config.toml
n_layer = 16
d_model = 192
n_head = 6
n_kv_head = 6
head_dim = 32
d_mlp = 768
vocab_size = 1240
activation = "gelu"
norm = "layernorm"
norm_place = "pre"
norm_eps = 1e-05
positions = "learned"
qk_norm = false
attn_scale = 0.177
bias = "none"
tie_embeddings = true
parallel_block = false
init = "normal"
init_std_qkv = 0.0361
init_std_o = 0.00637
init_std_up = 0.0361
init_std_down = 0.00637
optimizer = "soap_variant"
lr = 0.00489
lr_mult_up = 0.656
beta1 = 0.95
beta2 = 0.98
lr_head = 0.00726
warmup_steps = 200
schedule = "wsd"
decay_fraction = 0.488
decay_shape = "linear"
final_lr_fraction = 0.02
batch_tokens = 32768
seq_len = 2048
doc_mask = true
train_tokens = 189300000
steps = 5777
dataset = "wikipedia_en"
Each number is 500 + 25 x the weight over its row's rms, rounded and kept within 0 to 999. Layers, rows and columns count from 0. Numbers have three digits each. The size before them is the row's rms in percent of the matrix's.

# down: layer 11 MLP down (transposed), 768x192, rms 0.29, rows 28-96, columns 96-191
# up: layer 11 MLP up, 768x192, rms 0.191, rows 29-97, columns 96-191
down28 092:470503490528504498501540538521558512532506534494482455527484479508473503502441537470478518487529474498499489514499511491529474501511502515510561494527477516506487525522532499513474454492532503546510520531543515471531500460536540497503481494527525542524485477542537525491467527517498511505
up29 102:486483505516488508488486498476492475504483499546486476507489502485552499523507443499506492481425517508506468479474463505506471473493526537546530492547480509497503494516475501476537467502493511471516505476526498555524494472495496552459458499510480478479524475453532527510465519490470490512
down29 101:543513493484460519500533479484512488504505492490512557482489453498495519532491501502545530497512495509504549468506526518482442505548497487458493471481488502510451488475501508494499517510507471477529548499480467492461525502473556517491497498499495520486535485482491524504542496472459524485
up30 102:463510515532524524516508511494445509476533467485491488495518537526510449487510507506527500527534489502531544443487479492467455550492470467552499521547522520503529504563490497475545500496509513506528519538500501491480523510460498484471565469500500489495502487479506510498448495505492500530
down30 095:543492490485504462477475539506542501504513517517564558514496454453529507480509493506494514519547516478440492540512510499499535466476509499522495502530477480461517453480484512525517504516471500511491482468526513498505439500514459528511501462475487532463459470469523560481514506473538489497
up31 115:535519531531428489485444501490540504514482490503478474514514463531494513477470485493512564484523497482458491493486497513506516459485495509479506478547519535528512486522496542495521480476520490470508485549505524522465485530510506491498515514515523484496521488488501483529506548501530473503
down31 121:505462474552490484477478523526502520450511451511479492437514502513509509487496559518496481475491483444505518553495457514504456512491483535457484520489487498513499555488486471490485508518476497482485526512499516470514502524476487459523516496503508509523525510536497531495527530504506506492
up32 099:493492492522503467542534502512501476477498522471482499515508468535493472502530541504502484534492459488544478511555506528512536493493433489478552505530508523511438534507490503526507489496466521463504504549499468503501510533491501521490506499512471496521481477478540482510476497497510545503
down32 099:500520469517501442468510514531513503442486521426474488470500488466502506463504480479561475577473505497477513506482480465532478488532471514480519500506516495481506519514518503501457545523502479470497506473481460466486462520492475485517482504539490474478508478513468478422521472489487520475
up33 103:540508527533500445511520554547450478475519531489496502507513479457499469532484502500489491484441530492468527517485538484510519529494497514502474467499539477435483511499530488481491511466523520494481497478496506518511543526453497474458501494460487468477525494540534535482529521527501486478
down33 092:524505476510483484513525552491491490460510498496590518481486503502530482487492483514457485506459499564482521523510530526446499500523503533518475517459494499463471473502483534481495487520515506507453455492494492502510533513511484455523453495471492521458476496486527496493522531457494492492
up34 096:494483513495517494493523496500460529507510555476484548491486525489512544463481526530513485520500493535506538469530484502489485552446529547504534507475540507501465493481489475459525489501532537493480549511501511489500497489519469539482505476487499533514532535498493518479473485466507464486
down34 099:530508463490508518438500481535495508488516521488514523512506507460548490510506494523483522490489503451524536473537470431521452518496499529462525505496489466530540543510494534500481464497501482437506424476513496489474510497485497561493542492482492503503485545493459472463503525497465506490
up35 102:502496502513512468494460533518465528540492546431519485572506517475505501448483518598533519486494518520485530442490501496509525505487507493486525499479518555513496528503473518480514504483537495478522517460504519507472485538521515479480486508519500519501547484504471536519482467487500492507
down35 096:523449488479522511486507536473484513516517444470497522532497469517525469518526496544467531481487492495472521489555514536533508506544497540492537501479466500519526493506496483480476578480487481511493480434494520522502484496510478455502478524542517500528544511524526485523510433489478538492
up36 087:480504513516508523541502515468459532531464511489460534445510470539459458491491480509505504499476441506490566484505506519516497456501483476492502491500507500534454498561505505526519441561495474510500495472484511490512479443504494491543464537504503509539508508544528485510537490538523492498
down36 096:497496468513485519479482483520476472494511510555537512512479495499475551544539497496475506528436457522498490454488493502468540478499452479502466527531500520467488535517487543503492497502533477510515480505511484510522467495505537434525528486470494511475468520531477539518504455510567529501
up37 106:515536517483520511494469530482509504525514517485491498522492489488537482510524479506481560517496504516501520459504484529510502484467513518459553486511545552541515508483475493516519472469495485508468475492477531518530518523472518489498498491517486548513459463477537512526460517521494519466
down37 113:456514506496504441530493490498491549478486495515453468500484538538490508537507502451468491529512478526520514520505504482496468502474498469486479469541518486468472487542510477493466489477485496459503453535456521532476489554503460528509475538425521475520468465494516493479533495473464495503
up38 099:508469494531483491502440524457492514536531521504527515456500516490472522492538488521569515482531516506523504516497487453494497499479515473454482482528495516526491490486466537554495542498487522514520507493508521511511511490490529486472501505528485521468485545497486512506526495474490521449
down38 095:520477524540509500480477520477555495538458503501531514526495463517520479499471496533492496479453500497486490482489511494476500457523536455515521487469488482503518505511501519478526533509456518488508510530530495542500513482507479449511500469463550504494494496486529473502510472523490512461
up39 091:507508491489492510525478488475468481485498473471465521485492503468552521467515503504493523515531472564463471527465553493539504472487512525482533485492489445512519522497515534458541516489477484502454502492512462476482467502517511500506502525498492521500486490571516518467469520524508486482
down39 103:510507501479509459480477548530505506518451530517500528462471514535469479476486483533515559473481499520493469536489476525515494501494520522449481485474498514503527472443489519509519488506495486474516523501440511511470526551496487499490462502480490513503472518490457493489519504510529500516
up40 101:503458468473537442514495520480502479549513505518509488504499525527461492470467522444460516510450520516482479485503492552526505496476464505485498483516482495493473542518466451518467511489477476455498487513482524549506495536479492538523499497470498522494480517542510475474459495470523476511
down40 087:520484469492494521516502501506511471480461486480489541545490495517528519499477490544507502484544502521512496498451507535499496485458508497490480531501552458526534483538542454468509509546524476512467505499570480505483491467505480485558476486490504513524506491473460522501494465505499494500
up41 105:560479474483466545514496520542504489520484511502449488504505492554519490511518486459476498483478489476508499489472475509554558506495511540452489538516504508565478469441483512457503513504504518532470528528510520442518487502497501473528504524484536486463541518508538467539542479477507513520
down41 098:515496433492545472515501529461528500473486502500498509503507491507469490475494522459459478495503540487507528520518480509533503499501506462543495511445486494473473451496495509489545494519489532529463493480473515525528470502505467507472487481495529540511486464484493503478506480521510461484
up42 105:476509473530450556484531468448535565525505502490502516513515544563511517535502476476481517513460517501516532504474499511495535473497459498477519492548483531491480464468518513521468444481511476539531493529422472487535495506545495491504520489486507513509510526482512451499511512519508493499
down42 096:471517562467539496490481490558507458500512509507534501467497529477499537474527502464500535502549485548466488498501472509490504507472513507497463459470482483512486495490514489510475493514536512489477559522487510523472481469455500513495454538484486507471493509528498490478530540478469483505
up43 101:525507444519500455512538481466466504521485505503511487507512501506510475497476492522497486444486529508504485494485478492525503525482512546529517486518513476491481528464466508511500547463519518515531529500516470487498504491528496499502544538509530489492451495521489437521462474519519511443
down43 102:522495483523475543477527523454484464531497486546506505523513500499522498510493477508542483437486498512541536472461528507475498550509564486473479489558490525480527503515470510517474481518476489511467480506496484533481493512461518496513500488523440531491485531485515481508464458466499493470
up44 102:495463502500547471540491501524470523515511524444492479506461506447479467524487497465479512496516513455485442514476512503527524469470489519531498533521552474540477509480533459478553502491486525480461525467498490510522490508521505534481511501498503494448471484517490475496496497514497511482
down44 101:517500482497551474492474432497490507490449500530498475469525526477478493526519516508459506493493436507536507509493522468489529510515507541534524524473483482518512478535521507500538497494495480534513529505541511456465487514480463520522498527517463474491503490519495483512516511511525506534
up45 131:499493489505500469521521462495454443480509532521500516534511475485483494520504494461491537481458555523505499477501486549476509478423506496538451517496526493463497487503514478519487536500500467484488507476519494518516502490486489473558534516511501503460504476453471476493508494462489496464
down45 101:512498481498495490542508496524534495523493482459483516469539524547478524509491463455521512472499488509514520525558488539487500488403511525518511470503517500489491440496521459516506479514531516507479499496483487489510488491447436492512476476517508509511478518512481500519515483494482492490
up46 092:501499456466494540563483489479514524489484489518506497494475473502462529513529484457462504548526505494571522494495487503479525502528494502492488475549501490501534520538513492534484505507509512475473535458466505518510519518542536490483521561546537491510518464532519517472535513524506517469
down46 089:520501531501544511497530453474481519488489475503490542443475478509507478532487505538533455540481482511499467495490512498506504501476537530477542486479508527505472514500449496493542468494515468499528491499556478486527473490492443529484487539495486487515486519456498540499508513476468506482
up47 099:511495533538453486466471513499488561494492574471503500492486465522487466506508518453514488510511540508474535518515510503497519464515501527484502463525487504488533478498566523550486512476506478515517529478493529458490550500535534519468489504486495471500508535490497546504497497547533507479
down47 107:532486531506512485522532530511504470474468499492500528540510481503465499526503552518516500459473507494461543509482530482488510460495518498511445504555504503466456484507499489483530525494545499517506514513502518488516484480500515493433470505514527505526525522485472500490567452550532518528
up48 091:536498526508449524494506503492476504538493502471480444484467508472511511496510479512510503501494503507503511483518536536535546545496506522483530516488500516497477510498510484520501484465513500488495517511500503498461537510481487501526535468511517494473538490463508505516526528499498482493
down48 094:507525503532505484502537471500516483507496496483531475460474516500507493542493514488542528540471499493513505500474481472498519499523515494494513532514494492503490514521515460500558543488479475492490475505470493505471489472487495542484514484486502510505535551464502553542457489467519468469
up49 101:511502512497539487551500517496489504515484475505533520543499446526481538497493494513492541511522534543449500514499514491481521483462512513449484551513505494518520487482520484542536488482519513499430499485532469508536472487530512523511467529454516468511491539484500542460536541532542527504
down49 097:514546530516511472483530497501517501506512506465512515492496469517507516503449500475512480526501518496476502520484475490482506462517506518463512457510477498533493521493510543506482517501484542498511471492505485543489502430481470523477499462535458508519456538522524510507510548489556502545
up50 085:508475503469522462484533476527524534506457509468471498502536475516496509480448506528497522548529498543511491507533500466501508495466514492491495523524473502479490536522515490544552489511514469536506495509432532508514449506520506487493482551446484504504504506507458457478462494502520491495
down50 094:496481501526497494498492498528459511513523516548499523505511498508519480534504504532516478484532451500474471508484508483484539487462509548520517477492496528518466468516491521527464493507496496445498482460497499462469459486502534506502510486566478476555504453499525514516511464472458503480
up51 103:526567514525494528524480499482468458527499500501493533529549497534427499522450467513506528481464504514500484473452523506488485469506515471518480512518511483474479464507490471500529521482497462557521475567498510463489500504497554495492491488505548503508507516494514494530494493514493466533
down51 103:521518522457479475484529512573489522467501475503498515525457493462533497454443565504511516477471479489451522463533501543528501472499479502495467541475531515488499486537492486535517490476488503498493452498498531488508494515512506511464487467482478500500521481502521457494496501563472521460
up52 093:525482470515444523467477498502487486522519452512494512503490502476524480476467521495462503487517466501511493492525480526493466524489452511476496514468538510491514535499457479532521503491531499513514505440504497461483480535427527506477492504511508482541485516509526507528464516469499538542
down52 095:503506474512468468477509485518497503493467530560521494476516529498494483512515490481467490514458488493482468479460524470523468455538497517514539537492501525492459492528469508489530511495513482532560528525525476488530552491496494487466484532552531499498497528466488496526482506519481528496
up53 106:496498510486534496512517535513477494499510490486509487494473502504499510497513520521493551466521472496500517499481521510487531457491518510481544496519534489477490488488481514516514491463512529501506513467472542512493496524475526498477452506456548532520495459468546469474545448501548531503
down53 100:482532489503477501455461543494500501492489485551480520522460522501520505526545503502474544517485483531542509479537473520524479490522495508517489566519529482516486488484496499508470518506495533539499492512515522501482460470513537479467490506493470474463511536466537512478503473484503524509
up54 092:501490485505482485533553542492489470540479495492519502507519483474537464466442527525538499495521502496490473548466475528522512486509546496538507506499525473516498483500486449531453541516541511480501553475475482507495480503510488533496499458538446525535517525530522540503547503469521500478
down54 095:506511513482506546510492551482508544520495476496510490524524521482485533519511498458501547519498529474497502471519481510493481502525458540493523506528521454539501536500498514453482483506524511541450462498486497535492444493477505486476473505501493532497490486475513487513455508481492458491
up55 102:498528449503503512472572508498511517522506511469489464524516472481484504535501473506489486488533448489486529476513550505517492477529488500533490508528460473534510460536544520517538487514481491532551502510499508492524513482450513494509496533512509503468495485483484516494541494494515500508
down55 108:482497479460523521504484529536530504490500492532509490456508525465466508494503510493440483466486489493505457513487471500527555467545472485524454487476499513452468502490545533495510477492521457514491510512525474501531546550458490506545512557524483460471491503485498504505484544443510457491
up56 096:506482487534499487496511485514515516474493500515510496487486469506503522436507481458489498466496501441501443535493498537466510559515493498462510484548495520479516525499513518508506473514564471505510499479459463495524491500478515510506495539477511510540498512539516552521515511505530460517
down56 095:475527497534522500467510432475542501484470505458495501529520488483477490495535498498533533501451481507500495522461493478546495468528508486521528553445497481563511485561500484518481505523548500476515539480522502525497518450478513509512481541438547496461450491478479492486454527492514517530
up57 089:446501488519489457485558526529493497524461469492525464443508509481486546502500519530526473498492509510518529493483507491506519438529493498491515520553493522489525486478504496515541496492529532488529483520457514487498518455524506516502504526523531521471487484538446523475512498557537514522
down57 091:472453511476514497524503459515521477497491487506484545484547505475494523490512476551503489488554490498486491485470504460490473482442524465490550497564463489515493503510497519480487474458462537482503525499488487545549463508479530509545499507480527504488483525479535477527477545524465504484
up58 094:560484516486517501474499503485477499481506514547514522510507498496475568491474534483485493476525482516525508497473487471525493493466523551523506498521512524509510508492483504529517518493542476518478507506499467491455526510523505510488501510463471530510501483536513532490487536492515468506
down58 097:487459510494466492488460502490504496456474557512549540519447493522515489475499491515530502508482474505480516486520513451488515524473517488523524503494513468508469523482504498487505480510514457510503513495496514475517508507462506549521524540525524473498509511499466518472556513497502503557
up59 103:485475470497529470548497499501523499499474533517493491527531499505502547522544468483531486452529496519549492474541487485518531479481514500501525567503512492517495485463513481518443498496551503499476489516473496537505482507504502494449473536460482500518479490498520541451531475501476468505
down59 099:553504493546505528521459506527470537504512500475490485514523506512501506497535529556490512496497510504532521483549483530533453481465483516472481481515522481500535468467501520505510514526465548524502533461507487520434497502515527469511478501528479529493510470470545495464489504484517504480
up60 100:531497526480513479509472499521522511520538511485479506483492478489464480552554507525456518493484508531511561468474449495469489498509475488493547491509531481479524499525462482535507508474475500535517495494489473537524532472478506543486523542534517516524457520540499505487494519510476525503
down60 097:463499510496478500491500496498520463519501510496494469505461481495514481540513500507525555461546501483510504520460486483500491482481513510505534461507522495472498432488497542522497464489537519477535542468488536492505504485501470502467484510482473468530496546545518486512524505510485546528
up61 103:481508503466468494434448508566507501529514516494501540494520553500510498489505515490537462502495535538523471472531468483485474467508508440500485513473477492516474464493491456503505532501537481472529517473521466480436497488535515493511496490509502492497492514545507506516460493477499488513
down61 109:506430480496529495527504461511506473574492467484493496492493484474476490524536516502496470535514521521488452506479544502481475412486516501491506542483532497445474536478506527501518517506529510496493535512500442484485523491433497489494527478510533557469498506481502478492522514507525517493
up62 097:503476491547505508480540472512479484471510480494470546491496515474516471504535507483516506494542508483516469533507470479505456477496500489439469558519451529466478511541469520525500502492517488511481501506523516479507515522471511464488529500526534501487536492507527515459517442486480478536
down62 103:455521516489526537500474530480501499511482534506495459529470478522522497493466518465541495483516479478494510503512495474455534519432513514490496479567474497552476509539471498502496479493533491499516449528497503516539526531455500530518466488466522485516491530539504526538464534498517502501
up63 099:470500490512559503517499503512453513499491502506509535525505530533523494521468452527493467512515523505484464470486473505470465495468533464504530484494559505502507497481504451498507497529484516532498495550497478504504508486547526469510523495544498506471473498516554451478458465461499549483
down63 098:525516513496509529502490503487547487521524478486511516495511500513510488515493494479483542502465501506502546536519463542524473509469536465488504473518497461491510490500489497531464494523498523524443541540460452515469482539505513509540554485507556522516526500496495522507468509537443479523
up64 101:539494502503495543504521521548540520498523501518443443466495494506483495485501498483519525498478461534495555483511504497496506491505512512455489503484495480502499499476552524465514496525500555486508461480497491519474547496477523486463503532551463510483506444499513510499488507483496530504
down64 103:495519528519466514457471539501503494525495555498524509519478519482429532478504545526512526543490509502483483513500451512507477502549453492493550484482527487518485468545483481498449502506450491524533528462469458483522507519512504499474523473496525518529498503489532507481476511447533467527
up65 101:504499512501502496488524504506490489508539513510516512497494560534468521480483524535531498480471459499487518524519496507518500494470523494494459491484485501546524525485503503503512473482541511559477455505524511492468527517477498486485497509487516481523483468469484478506483485479498479543
down65 105:486512500467468503454488513527491480509499496494492492512519474524521500475487517508524493517471468499502459459535531460542496469501469509536502505486500502523473518486516478535473522514469463473541502478562538509512495454475470507496501491515527512494485525514505507530489487507532517528
up66 091:510519519503530517454480482494501496518506494505475485530502524515502457501511491496521499516508488537499502521456456497463512546481480481510499472554528498490480494486484498517563473526506470508471501470524521478497493494521509505557475466446480481499448501487498514518499473457490501495
down66 100:466516501486509463471500478505516500486572472500561527472516526500478499440497505491501498559474496550521498461562495500531495486517499494462479502499498467514521493528497484518569507510455497481512475520470441515482504470496450488510525535498489482459502445497509508479498474485512549493
up67 106:468518509534479532489488512534448514525489484519496524466542528494505486459493549490519474493522474549463534477461524494494525525499486518481466475497519524505502495479473514496501513495521503508500511481470506472558479511471472463523496528486449508516506443481482476510511463509518448512
down67 108:503501521478497492483476483504527499518537459501509519504476503500472504547508488501496561527511476482492511510458515554499520502517497505480503473507465536471534475537475505522509514533500469500521463469504495513478535516499492503520474478471461525527536474523477491517503487551450487526
up68 098:497503540552477498513465504482504452516530492517494499510516446556527535534489469524471511483509487514440503511492533501497556483547525495465516525483528496527491476498517507519515490502517518490453508434500490491463461529493479458504487475491453501492505493496484479474500478498468445502
down68 105:483529501497509515457451468509469477513492505513514508515515469499494493540508482478511498499505546498509509474484464492486535537481474497483470493488544462546473455503514474489483474488560472480441521466521485444491534494542556536497520518490524497526477515531496451527523513505504516517
up69 100:476514478504498480472475470490496476446519504510484542511508526537492469530506510507543488506537480492536511496525530472485518471511505484477508492504507507508549494456497469471514482536489468555466492479457505481492475450540494483463518466487507508487472503481489493512535505474557491514
down69 100:540458487482490551497466484464524502524510513516478470496509510499509490508525490527488524500499442468488494462482524504464512516536560505509505501520533439497496464483484528478510507473484520487585474470512579505472518555477472495518506511521511497514527493455551493457523488517505491461
up70 099:481521553517509493514522459489528496544474506450527499496466495534521517484525511498501488494526528515465512495497453488493560460496499491486463485500530466502505517464519510510496460494513477506505508470495530531518544476509553468481512480512505477483515550466490498459535489527467490495
down70 102:482497513501513519526481463510506498536537510478521464460453509426518504502481469500527506517517495493523472520512486501513456538464510509472515510527466540510480565475463512475461489470467452486510515533500527528498496446465521487495498463439509497547534535508512500466498477496506547546
up71 093:474540524470497523514488478462518487484549460495488475483498494520505458506499504506478523507533515467497518485497468460486520514482454507477516521534513487523487490491484556488523461514499479470465508491508558478475475531490477524492527494479461534468549514498534510538523470493487500493
down71 093:518516457522529495474513496530519499461493489507569539493474491500495488517501505490532529474509452538539516458497525524493456524511453509504503524485505487486485471510451493511492549455486527527473543529512507490509512502539514494507460492500488501478488486453487542474468492473492512500
up72 101:497455530497514525520538494502533480456503531484534476549457553482516466512497511480477460498514463488509498470506489489553498461465513511525511507533505492498505494528506560512506478522553466533469501509501516471473503506507516493491453511475499471457522515498487518460511515501482503489
down72 101:513513525533479514509533469489479459552472528476509504526496544471489537489525484511476501509467486531515541526518474485456488460483488479489522472512481488531463473446536536527498503545519478482524490462479536515481491458523525517480478496455470524510439487478489449497532489513516508494
up73 093:452530528512523504458510521551504479495539509478489517484541519489518512504489490487504454551527488515500530542507484528548485524552488516565528459496504487505503462523491532512456498483467500529501465502473446483541475486503505506494489530509498467509424490521477505498458492516525491540
down73 094:531471509528432512508489466487500463479503469523514509528516516504487492460482558508498502492483493498496489535524476477480448495496555515487500536496488491491518467467468425441574477510464488467464475463484482526498447511486512508465510480501532505456459489456524491499519492482476510488
up74 100:486481459485483481503497486505489496499484433536485519524539525491488498499517493509484519468509492519426500481505495498567516487523522524480507527525476512489496522543517500511501493500531540533481516540484534547499502488485478445496519500478476513521517536454474535501537495484489542532
down74 103:480524510491477482470528464491495511509471505481511481473502481558477494528467517511511518480484490543509489506508513540549478490472534491450557541477463501503491451536515494535488560523515538529504502506489504532506494497546524450465482478510473557491512479495499520513485497483473479474
up75 092:531504507519527457468535496492459537504545486547525522486486527498492497505482509496473497546479510492476521495515493502489478499521514484506530514493509486470480480529525410481497503493497595517455557508532477524497521537475507489478492548510523490541553493496491486524510516509500522525
down75 097:539530525473506525546417527508515539555484523450492488507513476478496446475506517508480519521472525510480479512490501515496500501481493469529526499490536498491498438486498499520527523469527483479444476533459491529486503460519511504472441498502476500501488497472443518521551462494520546496
up76 117:516465514562528533497521493465498515494493558483472468511546497519500516450493504442497491492523510478484491509516518505528506527537484489505484500459468532459477467475473461521511523489495515515506541485511526480498545456506525516478436506512531478494495532521485516456477539498475503504
down76 114:505507516510481469519535516496479496530460523524491469474469503522501491507473488524458490500500501440527462481482508514522523504439507525537510503510544458501476497502445526487494487503480466477517544499515499520568475536524493479488533468529485510489434501540474479539477494509496521476
up77 099:530472505523499528476455472499460563486476455473473526510514510528470507480522500525514464503521472499496488487482495540500517507473534519457540502489503499491490517443516503493497514528476466507473555452542469528509540515543488537461470524474495504510502495455523496518505473493504494478
down77 098:499464506509487506520508495532505476511516537538465497493535487501492537498474481479492518489484505498490510493511517489553476513507475485475443517508486560442481509512526517495500495454501543486545482470506529502485510502508513533497521559502518500491476501497500455467496522510528511487
up78 109:499505487527501496486501499525503525486523530512484544468515476494463494491503494496509471490511523507485546482513502522485505465451506502494483509498497495504499518474508504502546502500492467537526465431531570439511493494502513509509492506505535520464545501550459525512502487494508470535
down78 103:529536495564491469479511488489507524539512480504499534507519476509467515473497505487497504469534492521486528512507505450434461505501454499479520473521527552471487506481505550495522503490492494491535479498540524495505518507510558478515538513485488525495486509467480479506483473499461525473
up79 102:481501469494550512520491560536487521524476485511569510524484505512444509524509542478494462507524482459552478466514524492512531480502485512499477478512514512477513469498494493468505494489510515517500482495494540514507499510489511502490489497534501490497526539517522477474491523486528470497
down79 098:457510505528490468544502506533483535494452494519505502488476468496461499484490522511548516538461503497511478492512511493498462486497497460520492472528499522512493482504495515505487468473511483463485474506528471481496523500497501548542467447537544485495546542504508520471478478500512480517
up80 098:485465538501491465486500549507504482505499516519537444499522522532474497492502493486479528504523454491518501484488476487541546478501509537500495499509517532499512462469531515515540528507500499523493524457515504475495499439510510521505478513510534520502498482505507514484499527529504471485
down80 101:524497553483520526510456501484523495494492515516525479533484509494498498480493512442475490500541505473464512473450499511551500527471480511488536538481506527543489472534531500464522487514523519501465521523477497454488509473496535497473467535518505494475488495513465537512506535515498513509
up81 099:518477450487488506550499497500492491500465522529534491467521472521470481531468527494512499486542493535492461500517511524529499481507475499493503496515512490530496519472534527495472498442459519555531505498528489464469524515516523480485463510512522497463487500537493524491543487493483522515
down81 090:535521526502510482510481508491534514510556486501520512483487521479509512491552474506489501465465501503537513468543549533460513549458461491549454494502500498469485467496499467517534507555505475501500479469497520574467485466481475488489503466510512452473526515417481469470475507514526519490
up82 093:476483515499460463517513492500514488534558509509474531505546481478497516479504473484501453521538510532507477502500502502498524481503511494482516496558542447471516514472474520480523530490524476473494495490411501501510523531490503497471462524489524533531491506545499481523543499490488503514
down82 089:474465513464453483478496500529467544497450496479481491470517494483517550525518480518486485565504488514507499486506493528504530483489523475509448496494458518549507476524482463490494512525520509559497488490475505521518506509491467520468509523491471531496468517480504542504476514491446487490
up83 107:504476532501496549531487525523477440537523498509543542492488521519492517457509456486504550461465484515501530525525476500498525466543505484546495483480509547521475488520457445474505496539476515526509463499519502511482479493533508495501479484501484496524526495510518483488517480487521509492
down83 107:518534508524454541489478524453530477483508479485527455506527467496507504514513476495507505496526492560558513496511491488523437470520513514495468490486479540516474528529473487516493516511529467531514474464547505466497534477477579489522516458492492520470494519536482507514467515513495492474
up84 093:484540474468501526504498463510509487535516462475499509484504464476513489509493506499529495476511477501516516492490530503456515554494491522499502506502494510479477492535516485507501505506526512564506485475497510522528509508504492550489466502580495476473498513522491524517540534474528502497
down84 101:560519513510446552450492504499506533496527470505520519485485481512466468504539528554483521467494467483547504545520541451521504454547520504486491458542481492489475455484519481505514505487486479495496505477479493516536512513503521481494530519504451455481485424494459468493472480497452516490
up85 091:497493511469500459517482504547485485466516469508480545510477508515492548464499503547535475499463515509471487543525464507537541485505465512517492459519477514529474519512506491501485500549486508511465493466510482505504473488515474498546434472519536478521511498482515502509471536455463476511
down85 096:490513496555551520522469499476505484495487523531496516543498540476527500481514491533519485487528517470486487491516543493464524544545532456514492510482531521480497507493489475496498512463527495511491515516494516539502511510498524466491489558488494484455544483484488524480536522545514496491
up86 104:528452499484498518478499491537537485497483490504477487494493485518512538488490535497527510493520506518498495513505510543466505518482510509482480489501575509532446497519506549544479510493519449518481519527528486518472521522477480502508521501488524433561442525528499493497483484512479491437
down86 094:508487525523503506498499512472564499509446463541475495513539476445481511509499526526479492494474523472514513507487501486468491473501504493509513482551529517488483516520510497502488506454512488517501532502509505535525508534483503486505549543489434461511506533486532495507512518521533541473
up87 097:462487519505485488506510509514474524529460526481497481477504500514519504474507541472473510509499466447496516519518535483494559492469517460515514559505498456530514477512529499499480480512523491522481453553500488461504507492544489529478499466515542439529510502499509528522460478464510482494
down87 095:511504475519506542484534462505522535488513457511542465488463485546500483489474518474505512463515449481508547495530494495510517500463475501499526490478492503523502476526458500461484498544494556478516528486518457524503463483502501464507481501463497469494487496483507458478509491457501526504
up88 102:469450494470473490506518484511436484516504558508495456475494501525527502482500530463521468550502472483538495516531500486466472463485500466535501515472479470562478503479507495445494499503540500523490521490477527483485465551491494455529483478466540520513520526496474477498534493461518459496
down88 102:501457516490529499495490490473504507477494470513517488486456494525497477540489536502502529508504469430483524480514472492454528453532463497482498512506526524483542472505507466474506538537509496516502556475504546475478461514515515510505510478493500500517527514480482537464518482470535537477
up89 097:534517512512492457476515479494503487477542485500468485512540478508498511487507489458547512494479462481511490481559523468515547490475547474515468465466493462507534579483516514540526504508522491514552512479487505511513544470540519520489492537517515534492486503447491501515498469428487511471
down89 100:536511500496478502508481460465560538468446480507531450506558471478485523502533524522443508504484501507480488465487515478515517505489519502498517487542519515528511506489513500517477474487509473497504499496492491509509547491455486534484510455491531468487547512509460514528544486493493509514
up90 096:522516482521520537458497560491516517486460474474481465545467473519527497479483509516508513490489491500490550513452485467525544465477498509505542473561463496497503472518476501494517489511509502527516527496517434457456537496525496534496458525523532504499450524516512518491416537500486497510
down90 112:479513500497475505514470502550485477508482514532496491526533478477452472517519457509522514493533508486498502448480575516491534491522537497498497492497517491449515515474585474487494515497532480491511521511525541475464504506479510490441476499465531533527537491491522505490527511475514533486
up91 097:507494497499528478505481452542474508498512539518477534485473476510487461515497474486507497483473468487510463518546503498470524485511481509481490449509524492507475478517473476512517476484508512542500506489521480498456494529489511520506499508514492508485566484512485510528488535515507507518
down91 101:498534521509495487507516509469489511521488506498482500470515514474527520512500531483535506565477532502467467459470501478500527563484502492464489487522489479491510496500506491509473467517453463549477447512485520522514519487498462449525543464471496471454534500518470551503516479450493491509
up92 104:518484507522460513499483511505502495528514487496499518527517492536495468465518500509505526505524496481530509499478488508474472501530506521474490452443540495484515548532453496477509486495494522517514475497501536485516469513502561493488488519487448519520513501462532509472496514513434501545
down92 103:539543453485475511526525509493485493514526470521487499508530558518465504503492498483504531486533527499472470456527520521449464489479497511495531463510520516487518440483509468490460486543520499501505490479512477499481530486504544501490521473517503442507543463496533493509499517446497485496
up93 098:520532482503529518529519497521529526513508499517473435558470506521518493487486484501515492488550479529524530473490487506491492507497502537477487466516498480482476511516541527509465429537491527501519428508458487515481492492516521519494497497498489498473453541509536525488471479464485504545
down93 099:513482501547441556539508484466518486480475481479516515486484486451493496548516523527481510500483505498487509527486492493531561504496536451470486482480507516531494499498536508498567521506556531498450519517525469488462539485482507530486541547518474504512501474485498472511493506514473526516
up94 093:487465521480523535506492511554501488509528499489537501478505489537478497475504486507477475515557503515489522478480528511480458485483507472527514477500504471481467472506521477496541509478534523499511489469502477495496501515492491498498474515528522516486502495528527481477438503529452522522
down94 107:495518545487462512452537513448516521510495480522516498550491526507501516473530527496517523512467504495519531519536527512508592515506530509513478500504504515462527520531504538539518462483494500462527510495500503524498467530491469486495500522505491505543501501526492485495498468536483487523
up95 112:454530518482475484489506480498527513440528463455486466544546504552513459499488517487510486501496502520505557496500497512512484468524530449527470493476501508426478489455550501508524507507532519507515555447541518514500481507510480495508481492496544476524506487496482537512519471553483504544
down95 115:506499543491490468476515532455499500467519473473510507502491513528501479548457497507530482573486524489494503497475460450495487506532524476507512499505559495485436508487509481485500507502485458497477516524538522504527500495502521474499450517543518492494537499523499478501475553490472512514
up96 095:498467527470493532465488490462512463527451538529527524433502523494491483492534503545525501468473544504485505510487482512487503447453518522557481486420539509501486497546468528485483516487514527502476489538510564492515539500511465479469530502533508514547479546505489548491523511499481468502
down96 089:505460491489493450498466496529475484450487464529491516493510498474512497486496504501536494499489495522456498493498505461513559535475484534511525499510474488562463491493492514501509525473480473466517499505496471529514443502530470511523544492501516510523492474487484448548507503532496514464
up97 100:535454539505521500554499498457500493523469513469468478470497503482526533490509438554471503493482468528473522556525455518533513483512523535484481493503481529508511510470499538504475451495519519555514531449501510468496525515501517461526503505492532516535479496515533562513513505516524464514